Part of a small language model's weights.
Size: 9 layers, width 320, 5 heads of 64, MLP 1280 squared ReLU, vocabulary 8192.
Each number is 128 + 24 x the weight over its row's rms, rounded and kept within 0 to 255. Layers, rows and columns count from 0. Numbers have three digits each. The size before them is the row's rms in percent of the matrix's.

# layer 4 attention key, 320x320, rms 0.0559, rows 180-191, columns 160-319
093:145134156104141103113100126145101142111081133120154185151119119148130135157170134133138148121157118114156132125131146128130136134145079169097124115090109160138153111114166109159160137144157143130146146117113113106118167076127124149154109168082089108099074162070117125094143138129091102105132141091099120163091142106086111179165114144138140176153130166073094129158117134104126156162157128106125089119089125119122118132128127134112095146092127110150142114149153103151145145124137130
101:134153149122131146154095122125110124113116121149111159112096068125082120122138154126102148106135126133128137142112132104183149086156155107098140131150132090080138148109117144141119131175136105150152130120078139153109098116117134133096136132117130146124091119104077107108154130139144103106138153125120137116081159139117065099115118106128148130111143101112151156135116070142124132120126132156151148149097113162150132125129121150129126092147087111163095099143164103132125122104126149
094:152127150132130144160111169125097163138121149156110103145083094137098125168157101154107109107100070135155138082098194070137140117152108152120094134137111122094162090095118127163160080116106163123159128116104174110158157159087143118089102142141137126138115107123089138078098134100137084136130118110184149149107114116126063116150137115177106129131119148086147113143106128143183143132131144148120089133098128119139130136134145120123125105151079155126125155198140115131134165131172129
103:082116125129160125097196144098148125125159148104153117133164155089131122133131141142145119140148153123156130099131133152085103146075143130126177110130127141173098115134134101142146131095135158081122107092147142128138147123133144094162099103125142159144135137144125123154104155149129144117120122150157108146145148125111161119129145133131148156129140140149111100098162165123131112140113110138104120106116137119129139134128145124117139154150145164108146176141093165123090136147180120
093:129101095122103120176136150141144119128140111113149098117174105134171094129132151128188137150130142078133165161114137158132125182065170107139110123121174133153122102125145117156137146123146152133136116086142119128084142125150129119096099098157130090118145140145110121151130151121123139141139093144158138149127135137165158132100103148160144128123129140130135127127149133098111187106116186150138117120138136147171146077129109118131159174200134097139132136109110106122137140123148104
092:124143143139117128180137122114100164115131155132093114125098149110086109149153115102082094160120113162143117106106132111146186107148139134058104135129106095126129124112121160095107068126135129154121123161106111149136101164116152157154103099125125128141106124097153136112127152112102107119142138128130165160110119136121105119156127082065140116158117122081151161152121100118132112130121109165141113111108115099152097133133125134124127087090113110091128126116098119102137143140084139
097:100153165142156135099164100131147124131108137097147104166149142125124136130115140161119151138128157162130137114158120147101104166090103137132164115105152134141107120140114125117127138102162163110133127074152156127132140122148149120166119124099122143127163139164122126174139116148140167154122110148149103140150114165151176147114121131139135141133141123158155104112153145099135111119135151141115131106166134111095143131155143136117129121151103168103103145134105174114080135129159117
095:174094097093153084133104175130098125131114091159114154082067115176118104151142125115144106123151153144148131114103136126176142116190153149152091132170110119127139138122127140140087088146101082149127125150146087114137109121128124133079137168134123098150109170154142111092111094125117120142132147105100117103116166120138117139138093095086157117141116115106096123180123168138103117127113165130130156134091080141097146157091151157158165104130135109157112110111161106099138150145129148
090:139142147159132104159097129176111147116131179075137126147108110129084171135117114077154102083148170142121134141165131116116125093154145150108110149153126107135140175060096149100136140147161114162160104155102113169143103134144108109160119126129143135144170153111091118081142137078110150156130128122093171117110136108146088117142121085119118122131114161097145118145119120166103128106119112148123140094124105111133118119183121143147091109133120080111118114153141119123136154139075109
095:114109102135084131137111108156162134116136113122156085133119145139165117096121114150136164099174134101164161113124098102133088123103151111127157144136138148152091165098128128149109173153120140127110124089147158155127121109130069095083101140165118121117133157111083148155163086110123129105107093149144111156141123102136112092123120127166145130115127138142100099123153176106169141119124142142150152112151166144114191127119121149124111163142147121141163154137129111119143127134184114
093:115126149152105111083172141110174089118146136108167134181113158103121140093111132135144141104155167131119161118131123156108115149069155112157128138123132151155113108146135108126094151138144168118121175112130133131114102165129129104140100169116123144120163126133140144145113097128149142096130108138130129166165137097118166138110099151136118152101123142185086133098167159140135134141124100118141119080136147108147088160113164111123106149113157140129147139137099146121139151145161122
083:163130135114126121108122114099168108127116132153149159154164109142167095149158176141116189146127083145120107111148114127095111154128137091135140139128146137139153115150163131120096147100106152106106117122125155103128140112107131131130149124122137117135128145130132126144139087145131103104140103144153122143113125133129208098092158173138089112085107131179160088118113166092130150167115121146133130087140153150112168139113114146119125143128163114151137119083141120091116074104092119
# layer 4 attention query, 320x320, rms 0.0567, rows 181-191, columns 160-319
094:065131096136128151126160088151133114082163133125148129138126127087134125141104118132154155116123121100138091159082143166087131147146172147153118129107119134188115110144151102143097158099124157124076166116148119136131134143118115115126147127103133147140152123135090141155129156144123156109105128183096114168145152052093154131105152138165107159160102141169135113095137145132119192135095122109125108100123144091140126138137097123134067151096162136113158154136128128160128120159144101
092:107119143094127110154130132160132150130118115117116103082118139154102169130122131128131177114114069114162130133079132125093109134101117114129107084172106177119092131133126133161125124150111143102157158164137106162122118120113143127085091117144118127143158110136148145117099126133151135139129147099158104128113122096158116122154087142057131130136107107149145085177123156111127136103185097164133075150096142114125075129114142174142152115127123111130157136155109148140098182130164131
094:149137160102158131136115162096116104096106145119102077118141154141121099125186167125125135103155131149132121098124126093124120113149069127116098162153097119089129140119136162148123101121115102102206119146137106104110122162133152098099074126167120094110130112108112147091093137144106139118135161120122143124107149141118146126090116095086124125140136134117168173123096073137110129062139110129144108117125101133155053124148146128114150096177112106146119105117171133149135139133118151
094:148141115078117165159145142161138148119087142090135128117126111165106120114112159150120173154136102117126134123082152133118128131132104131135135121144136118129135134113200131114152149118147118100134169124090146088085131100122158113171143161078125092127106130077131121129131130146143129117102120118085150145144124127092115146124196107100102164138150144146113164132143100086157133125110090151158097139086106123121136111154098140133120127161178147132115118166145128095128127094106143
091:139109148118155137117132124097135128159090116098160164130170117099123133106158118106126111127147139135133108136153133131118131144116152179139187086093146156132101126112101129139132149148134130120146108130129082112185100063150127096136162119108149159096124193195118124148107121134119129153148140094167109124142129160166197127139109111117149056115134105097142108185114142100075125150146143124083149131168143093098126138095114130137161161137112133129156134148110148137108131148131098
095:116158130118178111151140117098113111093124150141125113121161215145148114130145131139126131141150149143172127101093113112099144141154086155109114131153087137126178123127096134113140091128128123175144122136107171136103092181142111099093101102132112102134130150082121118144090117123114114145124141103078132128120158142119093177118116117101147163165140131128136160142159097130144171108100098104092104146150103095123092145162102091107147139089161114116112092140140133121137123142131105
096:150146119126096106102157146151142127136100138076123188118100094120139163111127171140134117145102088116159101122152095112137105136089082088122142099146121109114072135109169122148193123118120111133151131126150104156113155132128127148131143148146147112142108093150167125132186094118129148105106101142169149117125125161129146093151154104137107127094165098080093099097135154126143147114091132191176139146115166130135195093131099138135092117128120124144134126141165150155110125119149129
090:123123122142127125104150102112121081159129132119163102185192106111175137142142101160129164117127107106130135127121144146106143115130188153160135146116133132130066145157126134127150140096144157094072115123137113111128119134098133103171131048127126097087135162189134148145110124131075123130117084165145117124130115137138134114120158166156143089125106134160107140138156176134108145191129107112121133148139138130161155119159141105142158155136117150120128134097135125123091089111126112
093:103161140126122165127137161195093137123112115128133117128155115117125085133127109146141182142145093145115122111129197137142118113163131154125062114140111097101137140160147156138169124097126151128112135121094148133079160158148153130151119146117145111137122129138126122077146112127118118138119132112141109169111144160141119094117172118102148164139146105120142142116111142101132119121102133146183174102101106099148120106115119160124113154096128113141125126151150112136078142131102131
091:129145171125144154099120144095113129121077134136119135155162092159153152132149114133139125124114160111099133149153154076168168132155129128106121165119166096102120156155165140150144127129127130121107124125137154111113167097134164111134129133147119121099111103115152117116160163131110145099124147111139148112130176105109143112122185125136122123171129122117120165110110063120146130153151168108129083136153164151181092108154142164141167130118116144096119106119160144142099078128128157
082:149104113110123132123126155125147097115110166192120095076157130168124126112135133109157099167123164120116152151138086165151171154125110111110135104147159113118120164159165134154111112147114099132127151120127145083153103142154131146141128088093153150103094130091128116122145115117151107158132172095126175156120158134114098129170142117116108116090163134146114158072116104107181134114146125122144168091118177149131122155140089116146144132177166153204121137145112119106089095120127181
# layer 4 attention value, 320x320, rms 0.0672, rows 128-160, columns 160-319
103:104096152080146122132117144130137115130145084150117116127140136115120131091116124095141076155129127118152167131101158113163125113124088134113136123130133118140147097097118127079112111094145170145143175153120118084168115118140120162122120105121147130150173129208172114134131061159136118164087094113134146140149131130150126102139142160126134145062184147138083117160141123102122103088140113140115127143149085156104161139126132122128111111108142124096130095130083122112155087114144182
110:149139100148129135122097146113135148118140165120114132120111128117152101160170112141127095094108166144110131137141099150119154153142157098142125095136139143121104123162132122143140162144129116133141112127136158118096163158116123151143131155169147117128123129062146104136120132101099096102136162099131119106140083128133118108093171105125106142126068110135127155119131137110171123125113131130157147144151121135119130162107118117060107138165142133148137106132114132129120152119095077
116:104155141145086148134123173117069166169150131110155156105149145108163157128141151150117146123039095138103144163149140127149129150146119112142114137138096131117113120104076097091136111093145139126146135100135080156108093098130135134134134102082143127116157118112119085086147131135107103138121113159173134132156122098111122098123133150073145084139147144144121161159129118094084111099080104117091120101146127090142124152152136123062149143165160100144132132169144112150145149125129128
110:164118102134131105123145142138100166158129096144127155148153128131168127186140121155134177093121117054162110159131093104118136157127096166114145128142122159136101088127101150148101124088096111092111133144124181131089139090127128090136139094134138097116121123138112125114081160111118126123145136115136111143143099089098117154129104143125132157158099171076122094142126107153108168146132109161118113112124157131076103136170066123134111116145101121138125111094140128098096114115105159
111:134129122152165138151124138140143124069110146128149101144112122114140122077129129149142111157135147180160097138135150128123112113130163135125129199091145156112135172145122135152140147141127125125156127112123145113128147133138115075120152154137092163121090139110070142129156141091141139133149091138128141141103171139140150105092088130162130098103093118139117110095134093126171110177108123102104076154124117099114153148158072122133125111136112141122121154169154115126127128132147093
119:129154110097127161137114182109100150138109142161050123122153117151106160163062127130153083106122112106116149179133123152112107134144097144164132130069116105139119167151124154118138099127096122136138163123140173118127163146115144094123130099123132124135135134174124106115086139154159148141123117089125148141139147076097084140111165131101129149136117079113104050136148145155154111113132111118152138162082103138120137134142113110107123093178099119120105097178135117107101141139147135
092:109078141135156156155152166114087133153168112143109134141160113115172148108075112110113128155135137133125130155128135120146099139100085133091098127147116135129105130119125144109130087127157137147118153143140140145147117130140124114154132094134174113164079122166157143124131102129166086122106106096112126151121189078099145118111136119069093112133106113117137087144137090166143136093165086084118127151130110131101144092125093141184116099139124133135102133115140127089141099152142174
106:140093105188104067152140133146118161111123134079120142151125102130129093091120164115128169143137094154191149096129140135144157170135130109125094113185083141123099129130148120123123152159128135126079125146100119113106135097158146094139120149108127093148156132124096116109125127115160114111148131142094107102133112131154150143077065123129092101140152088125149145135127110077130110153151118121104087141162115144181133077090134086147144121097112120116109106110131121106102112131136111
104:133117147123125165107125173145138133149166120150104132100125128129073162076139149119133145107139121143100160148115133086172121137100077149135108099125108090118121103112156081153107103079144123157102134120140134158141116171141088128146152071122148143134146146151127155168110123118183117119125108076113140124107151071125145128127112133124128115130159101142095082133128107151107148123139114138117150173150086184124149098135158120196152114132097117132087128142112121099095142113161130
091:124136149099088162116140107098121146152159093128100145107115133125090141123155145103125102155102127111105143137132188138134148138126114102125115106124111083151083103109130136091131091117149102119114134144129080116154101089119107173113096123135127120101186148140129077152129112158081118151080111122138138108155170072145138140154103156122108108143173100135097107137107116075076087133091112167112156114124096112120112157131160129132185148115133124101129110138110101146114115138117135
103:118094163134121034128098095121126143097154113139145140111114151127121127110108121122137114127153126126130135152104137129121143125115162162153175093139123103130151104145123116170140117122134137114121096139133138145166100136124176113090152154127126132115139141126130109113148149136109148137103144127136129143134112175153136178172117121163175085092152125129164122161120125154066144115091147183187155115111098121107117107099122162115125119130153149117161086139099098132149124133118158
100:126150116108130150157159140095095158110090125094088127149173099108144108137064165115123151138127111119178121115158126144137097136125078120086093188123161149141104173137109124129088146108127181131114143151129126114131155091148144119063151167121158108177141100149079142100143101162126134115167098140182109128153086143117120122140110128138133156069122178120145091167142137095135128136170115136147136125145110109151147132099124079081113139131090149084155120144161138111149061136119152
098:103144172066146185113143093179121110136127137152157130147104117091110152124188122148146127134084169123161115117140120094166157127137155106108126195165154101113180110111105148148114161122126136138134133101113113143165130147130079127129106141138107148126112124113121165145174091105141109133171120153159127106120140112098135086104144153144134167095144151134072127114140159136165146117093165088082119127137141112126140184160120070109128115120111115126118177130144147131139112135137153
096:140079109119158141098123136123118100101130113151122174132106140122140119068136156108164104135152150127140091119128118111142116120098136134123118109144122174131167099158192124151117157110148147154120121150134127097128164117161135090100139125164145132139103105151177140140140087152130127133128119108093102160119143134124137151154131132136103126137138127157115147112143098125157147106178115119139116123126123146106128076131095167175165075150145136125170133091121102116140125148140128
104:146093155165160117118106118156165096112141141170155162115111137133145180180133104139151141094164106091103123132103141084106131125091143169158149062103156109143146131121138121158187146131126108140200085125135137137117146115144127148111138123140126169112127161108137170147127140101120155142138150094086158126105130147141130158162133108173146130167121126127148085106110158172099124135072108169157133133085163146087126099146130170176130129096145122134109112131136119145130166114129132
102:135105117168140107133139103169140122137117164122169160112096143143127163131110137160100184126106095145093113097112177084090103128114154132096093098156095137098106092138126081161138138139123123122142112106120121160106097155144126138124132129115115138113096146070093176139120152047128151119121123138159153130084151180133152116127110113097120081149119148136160171106108120118085123134125093167136128123147148150128107099126124132182144147141111130139098132140141155149154162144131171
097:125160115120135105119105119068163126140088102094139117139137167131150129148140127148120124179113138154108127118138129167087097106140146130096128168095154150140124091125140147157113113138076105144116090131130180132109109114130120088091136169119086129128111171083143135146159180134139133123177127117148112142126108125145142137093137121110123113112103185142135142124133094098131129142169161116111111131139139115121136151131134086062133133118105145161122123163154119133139117141121118
107:141109147092131183107150128125133077126137107159128133129112185161119133116147122104113134135136152132120119145140129127105113131105152147121126162135126159167124133098155151151120116164125105149108076140128149115113114115133120182156120114133110145094104120095148099174101154116103078146087144118108178128156176073132143116130106160123086122149119106129145138099101105106120095112153120114134137141110136171089124119164101137147185114104170163175119159111115142147144084162140087
114:134129091153085098153164124110120148128158130112141106117160119105140122118150168122128166100072136109161153135122125097165160149144131076129166115184142135129110101138085106171139111122180107099118151122116120147152103093130109123155139084127134103103118145129094146134155111048111104124135141127135106114134123096085151118092097148136117113118140133132122135097138126139141143135072116116097126119172140097140103159143100149136105105109122118126119094119137118102134070086105153
118:109144163132124191118134106112088144146161162117166136117149133092121159120127154121124134116121117129129117118160157142154141141149171146120140113138131095117148109127161120167145123110163109140163093089129100121098104125119123094116117110133162127136078122137113098134175110115133122133092136119113130133106158090119138146100161116087119108144122100137113130128118111166082167111080172085103186127135129096130126127175170152152141112136140124101118142157156133100121107173145165
099:125135094136110207131124153119101129174188126175108135117138167140122139157143138127165107110086119083095109138166133102146104160141079127138129105181139105154143091116125099116147141096113114148160098122114128143100106112117123166161133078101156137094144079122176132124075120134133096122110151101126159115152146072100118129152158137143120123169155163158142127126129146132128107092108106137133176093128127132110117131174132156132144121155156121121129143165086115150119127111125150
087:148153128121141095110084140133150094092105103118118107153110132125074121106209149151126115157103105106143110129106117126142145087141139109173150128064163133157164109141094156090130135112121133124106133115144154117167163168173089163142148172149076121115186120099142104119101138154136124103154116136101104124147080134130111152132134130164134178102087099135082121141156144146119136120140108195143114146142123163144100117082152133088122134100131128134129090142105102125103171096138095
087:136100136117151093096109086115127128099163127139120125104130173164135099179110095111128121149123146126123128182110123153105103133111111177141114111116092160138116113146094162142123085145123106137081123141156179166136115167111158153072153154148124139105146176104104106138151177131145132146106102091114145128154146136133123143139104150177113104123099106104136090148124136155092116129126132142218156135134110134115123105117146103104141127140147169146170103126125107092125120163114146
108:146164115122069186117148095092107134153118158118105122117136135153098139157104166119146132112150112098133159135157127159135157138117121111125141130082160115120095135140136121161135138128134089119109115110144098129076149100077108117144094159103141107141169134085100108135099133085136128125105167158165132097122122138091096145154140120106126144147134088098116126139121139118115113170106154137117162124108128136126096179130126097127133121111112141128113152139181114113099147144111155
102:137131133138062185121176092135136146158118118137113163180154099123102113138092157134132177099199093075154146125121078129131127133117114146111135109156110135141131113118183122153149130141132130112127096121110140124074156117117148128119084097117157121134117112170138149138080118146142146091132146112101120132103132125096116199132103147136117160145139092100144088109121118164102169153142135129129156125103171145125097105092115132165142103105096144126092162076136126119098098146114099
114:129147090162143096134098160174111167168159097111166170134136128113108113113149089195134115131071145147138115121137171096165104164125096080124123134171115124117139110108102106103104147095127145138123130154113132162115100144161103138141145097091098158127156147107123139124152104114171121155171099116119095141118109139174112109139118138147138112128137130156105151151143136089136130112113107167124088143150104118135146104142163093142167163149149124158137146120096133143134139112143127
094:096095073153110078097104139130120183121132128138116139142121087164143117114102129081139127120163116121118119099142146104123146142159102153156120124145131149139181108141162132088116191102121132136154107129128113143101166128093129082122125118123146102130156047129102130120106136158116144099141162137088151146095062126112120115122148112105164154151129141125140090126110130108105123140143141111167091152103138114138122107145108185133141093179133134112137129107147125145115124132154113
112:119142100128118135133136110155136110098103126137119102171098150127162148116126133143104140105128146155199129145144151125129124117121156116109120194136119144117106144112116155128127126176099133097108133134117133143135109132098124137153138136102102131096148100089067117125110164111131110112154118156129155138135137104090147093112093148127134119138119133099150134101126081082153080136131092116111076098129117088112146162129061080087135112104134145122155172129188128114130098162133109
107:123155169150146127139146118130106148091110124134125137151141127130105119112125130108107150155126110118134141155145160155148117119133108149133069177103136155110144173126130153120111133144096100101134137114123152155091127120155139120155095152116099158105108131122091135106119150125143176121161137101147119137132125141127134140116098156067119141155138118139144146143137117156123103123119120118163134124164142125155118112123137077118120143174110140160120136136117148108139113162127107
084:141125084178131126131099096127117131126154077184123165111097122148110143174138145127148109106127120110144107168135168127133107136145116163149141120124132131140138100109154164137104148112091105114127078134127135141118107143133155094130154158122127136125148076090114131121094193105129106175112154159115140119134113127121141156167116146113128113111160104113143101130110118153138129146123107174191128130076105117097132127124095140179168107157179161114139127143146110144132156159158088
120:136133124106132157125133070120165124104082114167143145137142137141162084133106149147142139137164153109150156117129117149103117135116121110095156181151129177138122101104152174141136145152122106110154071146131154114070111104155110144144133109091100126120091123129134127141109134083113153177159152116109147117148162160132136112109135168135091141168148147115161138123119114094165070139144174132115081111086163126101149118155073123169154089136152143155135147103143139143144065121131115
099:135112111092138141107158168103134142145128115115100129117152134109163155142129120069119133159099102135079090175174118109130140114131104136115160164098152149140118174150118080126132104055083118146128135120121133129101126088119110067144154102124128127137114138131147123145121160111120091121162161154170106098129094106118135132122101135072104098137135169145143088128119154111103117145170103125084138114113143138155110106142111150159110119163125116132104101171134143159118144116123122
107:135148179137123152127152040160157130115133151123165149154144115118069107159151150150127153097152115091174152067129169134145151136103156144131105096123153097117170129121141148134143166142145119111142099121119094109096127136139113156109106145114133123121128130144125130108135119148127177123112112127131133104099100146136133189110123138138123172142154098108163155127123142151111135134056170154154136137146132112127094122124191104144123153131105117138108143122131118085123136136093104
# layer 4 attention output (transposed), 320x320, rms 0.0605, rows 128-159, columns 160-319
105:142136138116125138126191104155146147115136111084146142119106161146117108159124133143104154168150171144125144099098158125119117091172107118103112152110098133158188167130113102115135140099133128111137178144113090091152089103128099121107128160136156093154126154106160119114131135119137069108108095180164154115105131127097071147121176136156129149138109105149102121118152126109061126097121124125129136129171140132085129098121080149168100117128148088101089154125103084142144091124181126
109:128116115128143099138090155092145113172122147162134086096104081150145112148110130122120138135111136090141147130118109117151129132121138138152145098141151158101093103134127156126134119163117111135149118101113116134102157094127159141174098104118117175139103144133087156121136091130117123178168139097083087109159144109152155092121138115112114110118126182122143130128122158163136118170157102134112115117108114114148143137156186124110147076146086125144141142117128137111094141146082151
109:122143126099124153131126169169149113129120126126128148110082131155124105134105141128148151191136117170111116088133163110108044131202139103116127106088152137138191129111136129093116145132131126125136152138145124085173135086121085103120149103118170112144085157112127159150094118129108114124149141116161141138128146127156140119137110094101124122132159110122141135106115187084110131117071111142165160149148177131186082115123102089115125125147131126121084124102113172104148138116113110
110:142143097137114069140069127115097160157139131133126132129154154132135179167112124104173125113131146118130147107118125145107083134115168123119112160116178140140112088125131096095141118117143105164118104095129150152075169143148120147101140128147050148090094126137172122110097133148099125151150081129092104167083111129115114165108112122142082148105135128119122104161140105131134106121119117123115116111162105142057108123096149168134141101119143097061145147154090131136170147148117095
106:105170173100148162102120152128121098121171153122092140136128110093130138126103143139104083115126084142191147167146098102147138110070124141133117091132073111133144140115149134114114133088140154137079123131154138135123146160132175111143121157133108134142143127156123125141089125135160114097132105138126152123132116147140125114184113140163178096099117148129111125149112114104169115130113168185108084106125137106151160144168110109148126127153121131135166144142141134152124144091106127
111:124112091092131140150128130093099120139114116115131143091156158136145183135070141132139112183119151131105143113177178110151121140165155128135134108128126125148132145148107124136152158122134118131139090115107100118139107095152108152150105177135074123139081163167090122102153149134163113157147114121110103120154085139118153126119162159111102119106056153129117109162123131112098132135128119111106135102114133109142171139163123148170139087092097071125112109094117117099163084095119128
094:135137088108121134112126141110095142128124138124163150088130163119144159138116119139138127167128095141125149139138180130100191101152143129108098131118104121157141144180124095101137159141139146128143102106139124105105106192138088135082120149151127121111087170135149108143129138116158091119088082145155134157077088157097119171117154149114135125117129098161115132157126101110124110087109125112109133136182116085077118113112081142132129108098141073086133134129135105118173120096143117
106:104127158134118092088130150160145074111135183146163124124113166156112109110153125149123156111118116154158100092159147155116193133104191140129117130101109177113099101131092084135128161163142145123124119115121113103123134139130122148072175126152150120129075093117121136102087151170160081152118166099105174122149126114151148128119104096094168098119166110141163125119137078144145120115105158151195093132150148123131127160107119154083136121132128143088142098161139177123146150098125124
102:150111114142115140124138142121097108125110122137158115068164192152146134085102104136121097130138145135097147112170175142093185135150131119139108143119097103166125184159108133121112152134071115097143101118115140118155100085171105139136135166149148101119098144125147094105175164105120113148089143134194131152126100133096148117101123129121128124131082118095100161140110148112085123089142152087093161159163150109120134108141109139144117130133128126093120077094117148098159106128156120
092:131101114119129162192166135138153131120108126065163126116102107140173086101125151115135178192126167145096135109094208122110094126198156115111150119151191140147141134140146171123117156155138113120136151141091091118172103075135119112151148109112145096126134126108133125131143130114121126145149097141177124125116121138133135107108158130135122159134125086117110159128138162076090153141156088113114135142150188102131114122129128091127143118121102100118074142110109097107147139101133100
100:104118133136138117153151122119135156101120112124120130151140179120093162123162135107134136113112172184098112131097129118145126172139113103100116170157133097168169140097133125145133135110143142159157161173114102140137106124085102123123109091103125088130154097084119101164126113129117146147140190100110154112113150159120100132102117140172125170150142084116116134113176118159152170153151130075133124136125115170130098167104088129131154127103129124130109101157124043093102140153111108
101:113133129127128123091145075119097110099143131135136101177115168139106153150146148130153134182143143122126148134171133164148131133102179118106144141122115151129134117137088095109086140124155144133126081092114118102140143154115090162092149142149107162134115109132106124127119131150166073121130120077146134147126127125146120145171138145128154124098178137183143101178140085149146077105116165143130108125160100133113122149116103144116091121107150096109182137164100170102146141132115122
098:164172167137132158117138122159125103127138084116126131142125079133138087131117134123111109132141115075152150139123074131105086103138095135156116118127105082116156143131141179117106091080100107099108133129122172110176146113126146097136149136151170114129133104128168133110136123105113112086134093181187156156118177114149110109174129093120119112140115142101092160131082167118115101082085152136123130131108130130148140088136116097134099133166122166150121159115125170158130104139155116
098:114120152139102107133137111136119137116184121122106140119168157113100122186151112134109104147121134126137121137074098122159170126118070100139089149119084116160132123109098108113162150083147120164114148131098151120098115156114124122147110160156100117093130123119166103136107115121106094125080112160107121096121120155125109140122136141137141115139116124148121144153150120126121130118110144126114104118137066124048140127111089131176149146117150123105148133147155102115124095116139148
104:178124105127114164151133124119127162135139106132093132131199131138115157116116097136126104050111129117130114142099084102089122127115075117122104150163115089114120161119194124142116102102108105140115164134141159176093141112148187135130118110105133135103174117099157107092129106115108176108118142139070127148089145105113110132103130133190104184122087127121094145082112153150141129145159102092095140088093118177102145116110146126174141158114145115119135133137146077157124129169144142
102:131133098162126146107112153140115146105109148153097134117126147126120149096114116147125088058161074132131102138142098154075140143088097146126122119121130145107084117137166120099109113135114152115142113146148150153120130145146154130101138078103165120135178143134138122163117137133124171102086193094113139163111147129110116133134138108129145126135162082113148150093099127140166094135132133127117169145136144124158101135115126130079132159142170131137145109142156149127120174163118113
099:098120146148133131127108121152096118118144160141078115168121104093145129103155148098153101118163136139153134183101117129179129160110149112145175067132154121105114118121139167127137148134134157134139108107129144162121149149127156123176147123123100134151179119156075139175125130123128156121140144080146100130145133162149177091153105150146160103116113139106126158166129113127190163151128153153089124169114092100150125158146148109084119129134101142191150130139149137105113156127089110
102:148105101105135133154131149146140133147124140095118142110116081102159091128133141076121118157149136131144146151049165125092142093128114168132126080152172134144118102156150130138148155134126145131092127144101148159114126197158111112178163119125130138153129139143157131156145122104123140106129047193175107135114086115131157153126138134112146097095133134141117149154123162082131149110144129144095121154114121077078099110143125092129143093085125126120100152127120110152143119089119137
108:176154146130116102115084144138112126116133144112163121104112144153113127120102131125123133103144123094140151101152133158108125112129145116094108157100152129116152138163159125077126114127124121140121152124167128092107158114166150128083146093130146123107091110093145138124101121117106134129165121110121177155064144101132120136119100081124121121132173119124127149109111130159121101109097128125183113143149159162105097124111098142116090129165138152104129124155125133144132127137124128
116:139132129104127181172109154133111151117126095112149145090131127124135126123121117130150114142099103125113115136134161138099142167171111125124117131160145058141179147136161174086139138153120123125128091135094166114172121131131127102117132097139149113105124114140132137142153110088089155135131145126167136163095128167170139102142131107070130158146109079109079179152082210099134158120062107083137141154106111147145127117094104074116181145126124140133122113139143156109164129094131106
097:157123077144129138170119140138114148155125087116147174091144130123133122133111095121140122169157154119111117075115141119079082132156079109117125117115176128152160122131142120097164154151098082138126129132113166115119111068150083106170159124110140115105106144118156146127151125105073137103135127161143084141104135112147149134109162087132096138140128131115110145123120182122095132120088094103106202135124137138107079089125135121127123126119121135100088118119147124127155090146138137
089:118130143147118112115139141135163099138123112103120127164125128196107093136135126148089149132110193124135128102126124079164101110148128134147127151109093126121154148102101132176142092105129107123139193123115094107142149086121148137180118178150132117142117134091149120077108135129150098174173128150111125116191130081123126119096103137126144132148091170122140127102143136128099133142159135148143125132115165154178143098153173168169124113155102142138104137113093137122083082143124178
091:109110089126150132169139131113110149137107152140120126102134152106149175107137139071120128176128181169115143153108172128151128129147149145117131116159183131174140139149104126134114158148116153154140130133112088160101108170130089137153103122115094129150122133137112103181155119131141144158169113137140115142130077155101143144130132174175130134088126107121111116159172106131131144138174124110077124161133113096127084163132135138112164078090117089127127145125109056095114161149097107
105:157095111105136144155107124116143150136105090121157083132118102138168146110098142108164147134108133098099144125146176153122109130126150163105168113171194127118113081126140136120101092188147111144106086136103111153137146114152145143125149112128100173117124118126099144128158118127139165134168099110129089136113129108138145128137130096086118159124106133121122138161065180121126146140124104111117132138099116160137124099106153102111159130089119112139134145114115152120161149112095137
101:131117093144097097146107099095091154137108076147179112124171143131145138120122116129143149097095121100083135133148143175087171140116161145119112158161144138127071100171123118128117135159142101135121053108084151172109158163145139146083139092134070132080092113131148116085163105130125148143121092131116107153103110126118131160113117126114136148105140122128108115148119126163137123092149131094127125125114107149088141135069151153108152141093144141054142120153119149155184124134138128
108:115153143163116103094138158154129088125133147149124168141131150130087095130150107165125123123164125133138089090145104120122095108135124091155117137057098162130127134092117111123115142096097102097129146116157168122170126078115103120081144152118168101129103161121123117119104168140101079138096154143150155117136151128149125129152105108136135104129120124110142149116168107127104083120079175173137142126150156118168131118131141137102120137185147161100130113116141133128117145148141107
095:116116135157089106118122123146150150112188085194113139155172164111098138151177092113141101135122149130123089089091079135146127121128101092134090122109101114136158096101072101109175120104133098157120121142100159117089129109121092133118113166147098125112134122116139132116119149171110122116103172087068131097133132131157123135125107124090104123127116144119146119132152121145115143144084125137145093115126106140108144103093109171163138136119154133136144123157173155134136100116143137
108:113155123092127119125127154149143109121128160091096134155083093098143116153105169086150122144145130115162145148082130144130081075107168178127138074118156134141133093128134099142100083111149180141101121144148120123124123192126120113122156114138135147147128127132147134149076142153189117083166061145143136138137110093139114168150120105131157088102161150134153102138103125079143136118095161197154081135138149085130087122159091114118104095095125127132124167135105131172125151124081122
106:055151112114113118119141156123074123119084147161125114144149120143126163112152146115124126138089078133137137172171168151117120143104181162119133118147149126095109113180119134144093168136117163143156063092141123163141137157089119149119119117131117122142103108180150136158122122119163157136118128092170131175158085146119132129165073146139173103081179141145127139174133122099177102102133156159125132170129158119154129139142148135095126138114113124107164119139127156142144177107087102
088:140134109152165095171116175117119167142138123146099133110129155087141147114125111099162116121088169178118061128083150113129151115104104165118112109124156131164166120085094097111189120112136121147108137169099110144102099125116142127130151112123089123139139131095158098168121131153074168133137150126102103122118097130131129144113143156144108148134108135127146113107170151140144153140096112140099113120094115119123085135124129121118197134106124122092119115132121099121142148138121126
113:144134151135117116154100095151111153141140135115111150140153069097115113136125140126111121080146117107177144156071095164103125106083105175130132099146147142077106086134171136109143142138145128140096111124128155187077154190132164120110162128129063111108146101152147138114115099120107142094132082182129134132078114115126133167152144102148130109098118160151124122170119116131161114099103146174111101119098087144070134126107149115122122125118137137121143181157144112203150129121128134
101:143105133118148154129131116121111134121132131152140132108146150120143151112134112139141093165163109159123161114134135106129154180127125112108173123141134142116136138149152129068175178150128131110116129099135162139103133095161122142178159152130098150112155125166108139149146114126086152117115164062098078147109121137152184086113131140118104127108116133128111163134116160131153134147111058138084171132131121142110142123112132119149118157140129129128142088134168209118153154071129104